Weights of a small GPT-style language model, trained from scratch on English Wikipedia.
Size: 12 layers, 2 heads of 32, 0.857M parameters.
Architecture: LayerNorm before each block, learned positions, biases, tied embeddings.
Training: a variant of SOAP for these matrices, 106M tokens, 3229 steps.
Each number is 200 + 20 x the weight over its row's rms, rounded and kept within 0 to 999. Layers, rows and columns count from 0. The size before them is the row's rms in percent of the matrix's.

# layer 9 attention output (transposed), 64x64, rms 0.179, rows 40-63, columns 0-63
100,191,168,181,219,202,197,188,202,186,219,193,193,195,250,207,221,226,166,205,194,220,197,225,206,216,207,211,196,235,195,202,214,190,229,188,188,189,228,236,205,226,220,217,166,229,218,192,234,187,204,201,216,209,202,193,240,194,172,196,212,224,240,178,171
097,159,187,190,193,218,199,225,213,209,209,169,215,202,220,220,254,204,176,176,213,204,207,214,210,183,194,172,194,189,257,191,205,201,165,188,212,226,188,214,198,180,185,211,225,182,196,200,212,210,196,205,171,160,246,182,181,211,200,200,200,216,190,222,214
083,223,139,185,205,189,198,182,191,208,200,176,197,180,228,191,215,199,183,220,162,168,174,232,190,194,199,205,205,200,164,232,176,193,194,191,207,194,189,170,208,191,183,185,193,199,232,202,198,195,204,166,184,247,219,189,211,190,180,222,233,225,183,201,187
100,199,209,146,214,213,219,224,196,182,164,188,193,191,227,176,205,189,227,214,192,186,184,218,196,183,205,192,205,189,203,206,189,178,230,218,229,216,204,181,216,221,235,196,252,222,212,242,194,196,210,191,218,199,206,212,218,217,181,226,222,205,195,185,155
096,207,204,211,201,193,214,220,191,189,200,221,197,247,169,214,217,207,204,205,249,203,243,206,178,178,213,209,154,201,209,214,221,196,174,182,202,204,188,207,194,201,206,202,202,182,152,220,230,226,185,200,176,235,237,183,173,188,212,212,187,206,220,177,204
085,220,222,206,176,202,236,173,207,184,206,197,205,234,181,218,197,174,228,208,254,223,173,191,195,204,202,206,168,188,221,217,194,210,218,224,232,199,170,228,204,181,232,186,182,177,199,187,224,196,223,170,199,180,203,230,197,175,174,175,189,200,190,213,208
081,204,179,190,200,185,192,183,192,196,217,197,209,196,205,214,190,144,206,190,149,163,180,196,206,233,181,193,155,213,164,212,191,168,207,183,196,249,203,176,172,183,186,192,188,215,211,187,190,215,182,205,218,191,198,200,219,233,194,202,209,228,205,200,170
101,241,214,198,186,183,235,214,207,217,201,218,186,185,174,217,178,198,189,202,212,205,162,222,218,216,215,201,177,194,231,200,218,234,217,211,175,197,207,195,168,212,185,165,218,218,216,160,218,217,191,212,191,229,164,198,158,204,189,212,196,212,168,210,175
115,248,206,183,218,187,191,239,209,205,180,196,198,237,201,233,182,212,195,192,235,188,187,199,214,183,190,174,226,187,207,223,202,180,203,220,217,201,184,208,219,233,185,194,195,190,170,188,206,198,225,171,221,186,194,233,167,203,208,211,174,219,145,195,208
079,208,187,188,186,201,182,176,189,230,182,196,198,219,184,187,264,212,212,209,201,214,166,167,187,212,183,226,194,217,214,170,207,204,223,153,174,216,199,216,208,200,202,169,223,218,219,198,251,193,199,216,203,206,198,188,199,198,206,209,190,202,239,165,211
104,202,190,213,213,193,167,183,166,173,236,188,147,218,201,187,161,182,250,174,209,221,223,214,204,195,224,189,186,199,199,189,230,189,177,211,233,184,188,195,206,199,231,205,216,162,191,187,208,209,204,189,194,174,209,172,184,189,171,210,182,197,202,197,211
100,182,176,212,211,193,192,169,200,189,210,215,187,153,193,183,156,207,216,221,163,204,172,185,192,227,239,176,173,212,160,215,198,195,195,205,191,177,175,199,213,217,212,178,169,209,201,179,203,186,172,212,189,221,181,178,199,186,215,184,216,218,192,160,213
091,194,189,187,222,213,221,206,197,207,185,174,213,209,226,205,172,245,251,199,180,206,234,196,197,196,210,196,210,218,205,191,170,220,211,214,191,228,196,197,203,229,223,234,204,196,211,244,215,233,213,216,168,183,234,229,230,201,199,211,221,182,214,187,215
087,219,250,231,208,217,185,204,206,221,202,206,212,200,193,218,255,188,206,194,233,217,205,205,206,213,191,180,242,214,178,223,215,233,196,215,189,211,211,186,240,205,201,188,202,183,212,180,172,204,186,210,179,242,166,197,195,198,163,191,198,201,207,179,172
086,217,219,197,170,188,218,176,233,206,235,188,204,212,193,201,202,188,196,212,210,220,183,214,227,197,236,174,150,190,179,204,210,176,194,174,203,196,193,224,178,187,224,223,204,228,171,186,184,206,195,199,204,194,254,223,206,200,197,233,201,195,201,155,176
094,206,196,203,186,196,185,199,202,161,208,196,172,206,213,210,243,197,227,195,223,174,213,195,212,188,213,212,200,182,205,195,190,229,244,216,223,208,215,232,182,216,228,220,200,196,175,231,240,210,221,191,211,216,243,206,189,219,216,207,251,201,198,233,210
103,202,200,161,200,188,219,193,191,195,200,168,180,223,191,206,164,202,215,196,211,219,220,201,156,150,189,164,189,174,199,221,197,210,185,203,206,168,211,216,183,184,193,205,217,191,212,175,183,165,164,189,198,194,234,172,172,179,232,202,197,218,224,202,186
099,221,194,187,198,170,194,173,203,176,220,222,230,168,204,167,161,179,181,194,202,217,222,211,206,179,184,202,182,204,213,142,211,239,182,220,211,233,182,241,194,221,215,179,222,203,224,206,210,197,186,210,198,199,183,203,210,182,190,210,185,231,186,219,201
079,212,198,229,204,176,196,206,230,203,203,176,233,207,156,175,230,205,214,222,225,176,237,212,216,194,200,186,190,220,204,222,176,211,209,209,190,203,230,202,185,206,207,189,199,206,153,207,188,197,231,204,242,220,228,222,209,190,186,161,192,211,215,205,238
113,193,178,235,178,168,181,172,218,209,194,227,179,191,202,151,216,197,194,183,161,201,188,203,166,214,206,214,195,184,193,214,209,185,214,169,204,176,225,195,197,228,212,238,193,209,223,172,211,238,196,188,200,204,190,186,247,167,184,192,197,214,194,201,215
090,183,182,173,203,184,248,200,185,229,235,199,162,207,179,149,186,223,210,172,221,201,219,185,221,198,221,201,233,198,195,225,205,182,214,210,220,202,199,188,217,186,192,177,203,207,161,187,199,213,203,217,202,198,221,192,213,204,239,209,215,235,229,218,191
082,215,172,191,186,187,199,182,201,205,202,186,179,224,233,204,204,177,217,177,228,190,229,207,234,162,203,211,220,220,206,191,199,165,224,238,180,208,183,203,182,223,233,190,219,203,158,194,173,223,179,199,208,237,203,215,185,167,203,175,183,191,228,196,194
086,223,214,220,209,227,179,196,182,191,208,216,213,190,215,213,214,210,204,200,183,209,197,185,213,162,212,195,210,236,179,204,187,246,170,207,162,222,165,188,181,206,171,200,184,209,156,188,208,187,218,210,191,171,175,189,206,187,234,183,233,168,178,224,208
090,197,243,236,205,196,189,198,226,202,217,170,201,207,220,168,209,198,222,229,165,169,204,200,214,221,225,224,182,205,175,209,172,217,206,161,217,211,180,183,213,213,204,183,226,177,218,209,214,193,191,190,219,204,197,153,208,202,177,187,193,186,237,221,225
# layer 9 attention value, 64x64, rms 0.187, rows 41-63, columns 0-63
096,234,216,208,228,202,231,178,214,164,172,233,210,200,197,194,182,188,201,207,199,195,206,197,171,199,234,224,222,215,182,190,197,201,237,199,181,222,218,169,221,228,182,185,155,182,219,180,207,185,208,188,207,228,194,219,203,201,215,177,187,176,236,167,199
086,198,219,192,202,219,170,209,222,214,221,185,186,187,193,159,183,185,201,203,196,218,222,175,186,193,185,191,150,203,244,175,220,214,201,203,200,184,200,215,192,185,226,179,215,190,181,186,205,178,221,243,173,173,159,220,202,214,168,190,171,200,208,182,226
089,183,196,227,206,223,189,187,231,246,215,226,227,202,187,236,192,210,197,172,196,200,222,213,185,204,171,202,192,212,196,184,190,230,217,215,216,172,181,242,182,215,182,202,206,187,207,177,176,181,212,213,173,216,181,170,189,224,212,194,202,188,185,195,257
093,199,209,183,180,217,201,207,209,184,200,183,238,215,218,193,208,233,195,192,205,183,182,215,229,209,217,184,249,201,178,180,172,182,232,216,182,217,216,228,191,195,199,214,197,187,230,194,180,162,206,185,229,184,189,240,210,238,202,177,222,175,181,216,170
092,203,201,205,193,198,193,211,213,202,190,212,168,197,205,218,202,227,192,189,167,194,228,203,201,192,254,178,228,212,175,173,155,186,160,195,174,209,217,183,179,238,194,209,213,194,195,234,180,214,149,219,192,201,196,189,181,224,236,206,194,213,206,211,193
082,233,205,200,217,196,190,215,190,201,201,188,155,234,211,196,202,267,218,214,223,207,197,195,185,228,191,198,247,198,238,169,206,221,220,193,213,156,195,209,209,189,214,200,221,217,208,207,206,196,175,198,190,219,174,204,213,165,202,197,169,192,213,205,206
095,185,208,187,185,234,167,186,198,180,180,180,219,233,235,218,185,219,201,197,216,214,243,196,219,225,201,217,202,225,175,196,212,210,166,189,209,214,208,195,206,212,194,220,233,178,201,215,215,202,225,221,204,220,226,190,260,189,209,168,178,185,221,201,202
116,173,179,191,168,229,226,148,211,180,196,210,207,177,200,173,193,209,224,210,200,206,236,209,240,217,213,207,184,214,167,189,216,211,178,181,192,210,230,220,188,201,180,203,191,231,220,223,203,217,168,246,187,209,180,179,188,209,183,186,211,192,186,215,187
086,204,255,204,221,177,193,246,213,209,198,200,197,231,197,193,186,199,153,201,193,199,208,208,209,167,205,211,193,218,161,235,157,193,208,219,225,185,198,193,193,165,212,203,199,200,198,171,216,205,209,190,192,227,166,207,227,183,211,197,187,174,198,221,174
097,170,193,209,186,180,241,215,251,203,166,220,210,176,233,201,225,198,215,210,175,184,226,184,158,189,204,186,215,186,208,198,201,180,208,225,169,234,202,226,222,215,187,202,176,224,208,220,178,203,182,194,207,191,190,215,178,190,237,190,201,220,181,188,207
092,205,193,193,201,165,199,221,217,206,215,149,209,210,203,217,221,207,223,202,195,203,215,145,208,171,154,198,162,154,230,201,206,209,202,203,185,196,204,193,224,193,203,208,223,208,203,204,180,211,213,203,201,182,194,208,192,184,214,197,175,171,179,254,202
079,225,207,239,214,169,198,195,211,195,202,226,204,184,165,216,217,179,182,212,220,166,196,184,207,226,193,236,207,177,212,208,209,155,213,189,227,172,212,236,193,195,189,165,181,203,195,182,175,193,181,183,199,174,183,175,188,224,235,202,213,205,199,231,183
083,198,195,189,163,203,221,180,189,216,242,201,185,214,229,175,179,204,186,187,192,204,185,171,219,197,204,242,177,192,204,190,197,186,172,213,219,191,184,193,176,169,206,205,210,215,207,226,233,205,209,182,199,213,244,219,189,212,224,152,202,233,217,171,221
089,193,202,204,219,238,228,228,172,240,166,216,221,234,185,213,204,212,181,208,208,155,217,208,181,209,169,202,209,203,200,191,189,218,209,205,173,224,202,206,232,212,208,182,190,164,185,249,209,188,194,189,206,210,190,204,185,180,205,180,195,206,210,241,228
084,165,210,213,191,224,223,215,221,223,193,211,225,219,187,245,194,198,187,215,201,224,180,228,209,235,248,169,212,216,211,205,193,168,194,222,200,213,198,192,191,223,174,186,213,204,227,153,155,197,196,210,207,188,189,205,205,197,184,195,178,219,231,201,204
096,183,188,229,196,217,208,181,218,206,182,209,215,176,212,209,232,205,160,194,211,139,192,232,178,215,205,215,207,205,199,157,207,184,189,197,157,223,213,190,193,211,185,180,176,193,195,184,213,221,226,207,194,208,195,229,198,233,172,205,187,173,169,213,184
093,191,214,209,212,205,204,228,204,227,145,191,177,213,206,239,189,165,219,198,177,184,190,210,209,210,202,161,240,176,199,227,208,219,198,175,196,184,222,191,208,213,175,188,198,214,190,218,213,215,228,205,205,200,219,181,199,189,233,189,220,148,184,186,225
076,204,231,174,217,229,210,200,157,226,205,237,187,209,224,211,182,201,190,201,169,222,165,206,191,161,209,204,222,190,201,197,228,181,201,233,194,198,195,195,204,223,183,225,189,199,213,183,207,213,159,218,215,176,209,197,174,212,167,200,203,181,215,244,180
114,169,222,215,199,195,181,263,176,204,211,158,185,168,214,230,208,217,220,223,214,169,207,173,223,163,228,204,190,212,215,217,218,233,214,212,207,196,167,203,212,167,190,199,177,198,192,193,166,185,219,213,198,207,193,207,201,206,209,198,184,212,225,199,197
086,226,201,244,219,209,186,188,192,165,178,172,235,165,230,204,234,220,193,237,218,202,185,226,206,190,175,175,158,201,213,198,186,193,188,225,181,200,197,222,178,208,211,210,205,171,218,216,209,164,179,196,175,204,195,207,205,210,219,196,199,162,214,201,204
092,160,226,198,192,220,208,237,244,182,194,211,232,202,203,194,212,229,196,194,188,192,162,215,199,241,188,175,204,187,176,190,224,218,198,225,236,226,197,213,178,224,164,218,185,197,224,196,220,163,208,192,201,164,203,190,185,207,220,188,207,220,199,203,204
096,215,203,196,185,194,228,173,206,203,202,178,197,209,180,220,195,174,169,198,199,230,194,210,201,235,229,199,188,163,230,222,206,206,208,193,242,185,221,180,238,206,216,198,211,188,232,249,205,217,176,204,211,190,188,193,168,229,170,219,192,231,213,191,182
095,224,201,198,209,195,194,218,201,240,191,249,174,182,181,198,196,205,204,167,224,210,187,184,173,186,215,168,196,188,201,198,226,203,213,240,202,187,222,218,210,174,223,231,207,209,201,202,162,201,210,213,241,215,214,227,223,170,192,238,205,223,193,190,179
# layer 9 MLP up, 256x64, rms 0.232, rows 0-30, columns 0-63
082,178,184,190,215,220,225,185,174,172,180,220,205,240,196,222,216,214,201,180,192,180,177,171,182,220,190,208,227,185,158,189,174,239,209,215,226,210,177,197,204,215,203,213,247,202,212,215,206,237,181,199,205,229,194,224,200,212,182,172,186,182,178,213,208
084,167,172,196,185,237,183,191,184,205,206,180,224,186,226,197,198,191,162,193,194,176,221,180,185,207,168,199,168,224,178,213,170,211,230,231,218,199,174,194,215,191,211,190,215,233,221,199,171,173,210,192,188,210,176,225,219,194,232,227,193,203,202,233,218
088,193,190,251,182,198,216,191,207,198,217,194,183,188,234,212,238,199,221,220,188,232,214,158,133,195,221,198,189,189,210,228,170,213,208,176,239,200,202,180,204,205,199,214,219,184,211,190,182,184,206,202,203,201,207,227,185,233,190,186,206,195,210,176,204
103,191,226,208,164,210,194,196,231,201,210,170,187,224,187,214,207,200,196,172,190,186,178,188,208,198,217,191,200,224,193,169,216,201,189,202,222,164,182,196,244,213,170,228,235,188,197,184,209,240,168,242,217,198,179,223,193,200,169,186,208,181,192,184,172
090,213,221,200,219,201,228,181,200,193,215,195,201,177,203,215,211,241,219,204,204,219,177,239,189,207,175,182,247,181,181,205,174,187,195,179,215,174,183,207,193,246,220,200,205,241,196,229,166,205,189,229,195,215,181,195,186,193,164,184,183,205,188,221,222
102,194,227,268,205,236,210,203,231,208,216,208,215,227,191,215,178,185,206,201,193,190,184,210,220,198,226,182,230,197,178,223,175,201,168,215,194,214,187,219,223,177,143,208,187,193,219,199,201,191,207,204,172,196,188,201,175,217,185,196,233,189,195,199,221
099,230,193,193,200,219,184,189,220,220,199,202,224,197,195,183,207,174,183,209,212,196,191,237,199,211,200,182,200,172,194,224,229,191,193,167,166,192,214,185,233,218,154,184,206,213,220,167,191,208,246,221,201,233,186,198,191,157,199,172,215,237,209,190,193
088,151,204,186,210,177,175,204,199,199,206,187,208,199,221,193,171,168,180,202,180,173,222,185,231,234,147,198,215,175,219,176,219,219,201,219,194,218,202,230,190,205,182,204,225,228,196,199,208,215,195,190,214,185,175,217,203,225,183,225,216,164,195,221,225
091,227,217,239,204,199,220,233,197,200,219,174,174,204,220,206,205,213,214,187,200,214,158,160,221,189,209,191,239,158,171,202,210,209,203,226,168,226,196,190,199,171,214,190,166,202,216,197,200,172,210,175,205,192,165,204,176,201,184,202,210,187,230,200,187
111,199,213,185,198,196,197,207,187,195,215,216,159,216,179,202,215,203,209,233,201,191,149,215,192,191,202,179,200,193,182,210,171,238,188,192,180,217,175,206,192,194,216,179,187,200,162,194,175,190,202,262,213,237,188,194,245,193,198,228,194,203,228,206,181
099,202,199,224,194,175,191,164,220,209,234,198,170,221,159,228,207,160,174,216,197,176,180,179,195,181,208,199,232,216,182,196,185,200,189,200,246,202,196,224,216,168,203,190,205,176,195,184,183,186,224,206,168,210,162,203,220,213,209,193,191,230,180,222,199
106,213,207,200,186,205,169,205,208,203,197,230,217,193,174,202,235,190,209,196,196,170,166,193,192,181,182,185,203,175,208,226,213,206,218,157,177,183,200,218,240,205,187,220,213,211,195,225,229,190,193,202,188,184,152,235,235,205,198,182,219,246,220,208,212
092,234,200,211,202,197,205,157,207,214,190,180,216,190,207,188,183,202,195,212,220,228,228,199,189,213,139,187,152,175,170,223,209,208,174,217,209,178,216,222,205,203,192,184,192,179,197,211,191,246,209,186,190,243,208,181,221,174,203,194,199,218,182,207,204
097,187,188,255,194,184,216,159,217,187,202,186,180,168,185,193,209,192,225,201,170,218,209,204,221,190,208,172,207,238,191,189,191,181,202,202,204,234,210,223,191,186,189,174,209,208,216,194,175,203,178,216,218,232,162,178,160,195,239,195,210,197,214,181,181
094,238,167,214,190,197,196,179,222,208,197,198,177,191,171,184,198,210,183,213,229,221,208,155,224,197,186,215,236,184,198,190,244,186,165,201,191,166,187,229,225,210,204,193,210,228,180,197,208,222,183,195,219,239,204,179,171,187,185,229,199,188,195,196,180
097,183,244,194,168,221,194,194,182,218,189,206,227,137,193,204,194,188,199,191,181,219,195,187,224,191,222,184,184,216,210,226,194,196,164,240,170,173,192,215,172,203,189,194,202,188,207,220,170,232,214,225,207,207,225,178,196,182,196,194,180,224,210,216,218
095,229,209,217,190,216,198,189,203,239,225,223,182,229,199,200,212,227,232,191,193,222,192,254,198,222,209,214,187,184,188,200,199,211,167,183,195,200,193,200,199,198,202,232,224,186,164,230,215,190,194,163,182,200,241,174,161,216,177,200,180,208,201,201,222
105,202,214,199,216,188,170,200,242,230,195,183,189,220,221,217,185,174,167,191,200,204,174,226,201,214,199,205,206,221,154,199,219,170,168,166,199,222,212,214,209,196,186,198,189,240,201,212,227,220,200,217,184,195,195,234,154,175,187,202,230,180,204,203,194
106,181,218,210,219,190,221,199,234,206,174,197,215,190,179,237,208,228,231,194,248,219,191,203,205,201,179,163,192,180,180,195,198,176,223,207,188,209,223,192,199,161,185,211,228,196,199,194,184,170,204,227,176,209,162,160,215,190,193,166,196,210,217,211,213
106,230,203,192,237,199,214,185,222,223,202,182,221,191,214,171,181,214,232,209,210,182,194,174,195,177,198,195,230,208,210,212,193,191,197,181,193,158,201,222,186,237,177,178,182,168,171,213,213,196,213,192,186,220,179,161,211,244,204,220,211,187,216,212,161
102,238,191,207,156,181,199,197,204,196,206,202,179,196,214,236,201,212,190,221,169,181,207,238,199,193,180,206,206,168,219,188,236,197,188,213,164,203,208,190,225,213,184,147,235,205,213,195,214,219,195,173,191,195,214,201,237,216,183,214,196,205,188,172,232
085,170,172,195,245,213,177,186,220,220,225,175,214,190,221,176,178,205,205,247,168,183,216,195,214,223,243,217,233,216,221,227,201,200,199,203,216,223,213,191,234,185,220,199,212,199,176,179,191,180,200,205,187,207,193,160,193,202,186,213,197,212,199,167,201
093,207,224,213,198,194,222,194,217,192,185,226,205,219,184,199,226,206,200,190,212,204,168,240,192,187,174,224,219,176,168,197,190,211,212,215,203,211,176,175,184,218,199,234,193,161,195,193,217,201,176,194,195,214,216,154,216,199,245,198,199,227,248,198,168
097,218,216,203,220,203,188,189,224,222,243,226,147,208,193,244,212,224,214,220,207,192,188,206,200,211,184,211,222,178,161,218,200,186,203,234,191,198,213,215,199,182,193,148,211,207,195,178,169,228,169,212,198,216,177,175,193,221,202,217,200,210,190,195,196
093,203,199,222,256,213,201,211,201,198,186,221,223,216,227,194,204,175,159,179,209,173,224,193,194,215,191,190,217,192,172,229,213,189,206,187,216,203,240,221,211,212,185,194,196,209,216,188,219,198,210,185,243,212,186,226,169,177,190,170,213,239,203,169,217
103,172,223,233,196,199,192,149,202,214,210,182,227,176,206,199,170,211,193,210,201,196,199,198,205,175,233,167,207,213,202,217,206,154,226,198,183,197,186,204,182,219,188,194,209,209,176,168,187,210,196,188,173,233,201,221,215,231,221,204,183,202,187,145,218
098,211,221,209,158,223,197,202,222,198,169,168,223,205,204,222,184,211,200,210,231,172,198,219,209,204,165,177,180,208,165,196,205,217,195,222,184,212,192,201,210,207,220,212,194,185,194,217,235,220,201,186,221,204,234,176,261,191,163,211,190,169,198,199,187
097,222,218,174,174,198,173,178,214,213,221,183,222,186,217,206,192,183,237,220,179,205,203,165,186,161,202,182,184,229,196,204,183,222,203,201,236,227,193,222,210,215,240,194,217,193,208,188,185,221,221,207,199,219,213,174,199,217,231,206,182,208,145,216,199
103,207,203,205,235,219,213,195,167,220,221,181,213,176,172,186,204,194,191,176,243,188,207,174,183,195,244,201,179,217,198,195,186,234,193,185,162,223,180,230,210,189,160,213,222,212,177,222,214,215,229,202,186,206,233,182,207,181,193,178,198,193,195,227,196
093,189,191,219,173,206,171,166,204,222,195,201,208,187,188,189,190,198,209,165,193,223,194,210,169,228,172,204,213,200,169,209,203,223,224,197,202,167,228,234,190,239,205,190,230,192,194,226,224,206,252,218,208,204,195,187,162,228,178,203,202,172,218,204,194
097,154,213,176,198,207,162,194,214,224,177,184,206,183,204,205,187,200,197,204,216,199,180,193,196,167,180,228,219,183,216,232,212,228,213,213,187,152,214,222,212,190,192,219,232,200,204,182,182,228,234,203,187,194,206,159,209,194,205,220,178,229,183,167,194
# layer 9 MLP down (transposed), 256x64, rms 0.246, rows 0-30, columns 0-63
092,203,207,227,181,210,184,214,188,190,200,214,185,205,182,175,203,184,183,220,205,228,162,227,188,196,224,179,214,205,204,191,220,223,247,200,180,202,185,177,186,171,148,222,170,173,209,192,202,183,232,214,237,204,215,222,185,182,209,197,216,205,171,169,217
081,219,213,234,182,191,182,218,207,231,214,200,187,213,168,198,220,207,208,234,201,227,212,219,151,192,219,203,198,211,210,201,237,197,208,215,170,199,151,167,194,191,211,199,222,188,199,195,196,224,200,204,163,172,238,198,200,218,198,184,209,192,238,189,229
092,238,225,202,196,194,221,202,181,187,199,219,213,185,199,210,163,190,221,171,195,181,225,234,219,166,191,213,157,223,185,203,220,231,203,219,174,193,180,219,208,206,176,229,175,202,189,254,215,195,216,200,174,187,194,185,227,207,197,203,189,212,182,167,196
103,171,177,180,203,184,195,223,202,196,230,170,215,217,210,217,183,200,221,201,227,193,188,173,164,199,204,183,213,192,216,242,189,205,201,169,195,183,209,204,209,197,203,188,185,197,146,195,219,205,196,192,183,202,214,210,193,228,239,182,203,226,265,218,190
097,204,199,219,217,234,158,215,192,217,178,213,179,191,204,218,181,166,225,170,208,219,202,186,206,205,180,227,163,191,219,179,192,220,221,198,195,209,205,206,194,173,224,218,202,177,216,189,196,188,215,234,202,194,205,200,198,176,268,180,170,186,219,178,192
098,221,202,192,200,195,205,195,173,237,208,181,181,233,198,225,219,186,223,191,181,216,170,198,185,198,202,180,182,218,216,232,164,201,206,218,216,190,225,177,180,184,193,168,225,225,226,187,171,209,220,219,229,206,213,243,176,185,194,211,166,201,226,185,175
110,178,187,202,197,223,190,220,203,161,201,221,219,200,194,199,243,209,202,206,206,205,167,185,203,183,205,188,214,173,185,174,230,188,235,175,190,212,158,186,206,198,206,230,195,212,198,215,204,190,199,220,210,204,229,181,214,218,207,237,187,173,231,145,173
081,187,222,221,214,195,226,209,205,202,181,199,164,206,192,227,221,160,192,241,220,210,197,217,168,225,220,182,190,203,230,228,223,181,181,206,180,157,217,181,228,198,204,200,180,177,187,194,180,199,183,177,193,205,215,209,183,172,236,175,189,195,232,194,218
097,249,222,221,178,201,203,217,186,206,188,206,200,190,189,184,134,186,217,236,210,198,216,179,191,203,228,194,200,183,194,225,219,224,200,209,189,199,178,201,214,212,206,203,179,225,192,202,171,197,183,219,171,189,213,199,233,204,198,215,154,209,161,168,203
114,199,205,190,206,129,215,193,199,234,220,193,193,211,206,179,203,220,220,192,200,197,228,199,215,203,189,226,164,249,204,207,191,203,207,174,201,183,229,200,194,198,162,206,208,194,185,209,200,203,238,204,227,194,203,178,185,155,188,206,196,186,225,228,229
087,239,201,196,232,215,200,204,186,202,194,218,217,178,210,192,215,197,176,194,156,242,186,240,194,195,190,204,183,215,248,203,220,188,186,180,177,181,210,208,190,200,202,190,236,243,218,199,200,204,197,216,208,193,208,192,213,205,164,191,191,193,151,203,240
133,204,210,212,203,202,205,207,234,164,220,199,211,206,149,195,216,197,195,201,220,170,191,226,185,182,191,218,221,177,202,161,222,213,187,223,217,187,209,200,200,203,197,189,175,175,186,183,209,197,181,178,195,176,173,157,213,152,221,193,171,223,233,212,182
086,176,199,198,195,231,192,212,193,201,185,214,210,230,234,191,224,199,192,188,202,235,205,186,174,204,176,218,208,219,250,160,202,172,218,195,235,198,205,173,186,154,201,213,226,195,199,225,206,169,192,208,197,164,211,161,192,190,207,209,203,168,216,192,190
090,239,233,212,201,161,179,221,232,210,219,233,234,190,196,196,236,209,188,213,226,219,194,202,211,195,230,202,198,183,210,238,231,174,175,189,205,204,189,191,215,207,188,223,186,211,185,198,184,208,208,174,166,188,178,197,199,179,222,209,183,222,153,200,199
084,163,217,184,185,225,199,197,180,192,220,199,214,206,254,196,189,183,224,196,192,178,172,192,175,197,212,210,213,200,240,228,165,213,203,205,172,187,192,216,185,182,188,165,204,175,199,221,204,193,232,193,223,147,220,228,188,200,184,220,183,185,202,214,194
094,198,220,219,182,204,200,185,198,212,210,208,174,188,200,203,252,189,210,211,215,200,215,198,199,198,236,187,223,232,211,210,225,209,177,149,186,180,225,180,196,184,202,216,179,211,236,223,191,213,201,229,223,218,209,193,219,206,217,217,205,192,263,225,219
084,196,183,176,194,222,227,171,242,188,198,189,198,172,227,161,206,190,170,213,194,202,176,172,182,180,165,186,214,233,191,178,181,185,210,230,202,198,212,221,212,212,223,206,206,215,245,226,215,184,210,239,222,200,190,195,218,206,207,197,233,206,172,201,201
105,217,186,234,199,228,211,189,214,225,166,203,195,161,205,208,209,203,190,181,213,208,191,167,159,172,195,169,203,182,201,173,217,183,220,196,184,173,186,218,218,213,212,149,212,186,203,177,221,210,179,207,231,235,198,207,200,165,220,202,199,211,225,187,178
113,211,189,198,230,209,177,193,173,161,222,201,204,193,219,148,232,190,203,195,210,189,205,211,186,190,193,213,233,180,181,181,206,184,164,214,194,176,207,200,189,208,220,190,183,221,245,172,209,182,244,195,232,208,219,212,185,193,217,226,191,206,165,194,184
097,221,207,228,214,182,202,204,154,177,232,218,206,182,204,203,173,181,164,211,189,240,241,195,240,226,225,212,174,191,218,178,232,191,200,174,203,222,182,202,174,211,203,218,208,198,173,216,191,198,226,223,200,217,186,208,193,224,202,194,186,235,195,185,201
078,202,232,177,216,181,191,165,207,205,226,200,216,196,222,184,203,176,191,207,194,180,222,177,210,214,232,241,205,218,188,188,192,196,179,208,216,190,235,210,177,185,192,215,215,193,173,214,173,188,190,222,212,180,208,228,156,196,226,197,192,154,153,189,191
089,195,179,206,166,160,220,186,233,247,176,192,200,198,215,192,201,210,208,184,210,188,195,214,212,205,221,200,178,203,187,183,181,238,243,221,186,194,205,223,166,207,224,183,207,213,199,205,180,186,163,179,211,229,205,185,231,191,179,194,229,217,167,223,205
083,172,182,169,212,190,217,145,212,201,214,233,201,181,231,213,191,214,145,177,181,194,173,184,211,216,182,195,194,204,211,209,174,200,218,198,220,216,189,211,202,240,204,208,206,226,230,243,195,187,199,211,226,173,207,191,183,167,190,188,194,202,191,213,193
096,163,192,206,185,219,209,200,193,205,188,216,229,214,202,222,176,224,210,168,198,198,170,196,218,206,184,175,164,184,216,189,193,175,204,216,217,194,225,197,188,192,195,211,180,200,247,201,175,211,217,163,181,201,162,237,214,157,194,164,215,180,188,186,223
080,214,230,168,196,172,185,206,204,189,195,224,213,208,199,212,223,192,240,172,165,197,198,227,232,190,238,240,187,190,240,204,199,209,221,217,203,198,237,203,190,169,206,215,187,194,175,224,220,173,186,177,178,206,227,200,181,190,211,184,177,178,193,203,180
100,242,182,192,206,200,203,216,216,213,201,213,178,215,206,203,202,199,208,218,199,223,207,180,175,203,197,202,216,222,170,175,176,239,200,195,232,233,165,185,207,206,223,222,206,219,228,236,202,201,178,188,227,172,151,188,191,237,201,196,210,190,165,229,196
090,202,193,178,226,208,211,194,187,220,174,220,151,196,221,197,223,176,173,219,194,262,200,212,206,226,216,195,209,217,191,171,211,234,214,205,195,170,253,196,184,188,200,182,233,213,182,193,196,190,170,214,194,188,176,208,187,226,211,203,213,184,206,201,211
068,187,188,209,211,210,217,234,206,213,178,188,204,203,171,216,145,242,206,223,197,195,216,208,219,204,207,208,226,194,193,174,217,208,229,172,200,182,192,196,192,190,213,240,207,177,220,188,229,199,204,185,194,213,202,193,181,206,240,196,197,207,130,182,203
098,199,182,199,258,196,220,218,197,162,179,203,134,174,244,202,215,192,186,197,228,207,208,213,186,184,166,227,236,205,223,196,186,185,203,200,202,175,206,212,201,214,210,185,203,208,210,187,170,180,233,219,212,188,187,206,198,212,184,197,212,190,194,185,215
107,200,207,207,214,207,228,209,212,218,211,187,161,204,180,184,193,203,197,198,203,206,200,177,189,224,205,199,191,197,243,205,199,214,214,214,245,193,244,181,204,260,207,180,217,190,178,184,183,209,171,214,219,175,193,198,173,189,214,199,252,204,241,200,210
097,207,217,199,169,216,202,215,197,185,181,211,186,161,196,185,196,189,139,225,179,185,239,204,184,181,202,205,175,211,205,198,213,186,207,205,210,204,208,207,230,177,212,181,168,211,199,215,187,190,181,182,195,220,239,235,255,205,224,210,191,203,170,211,191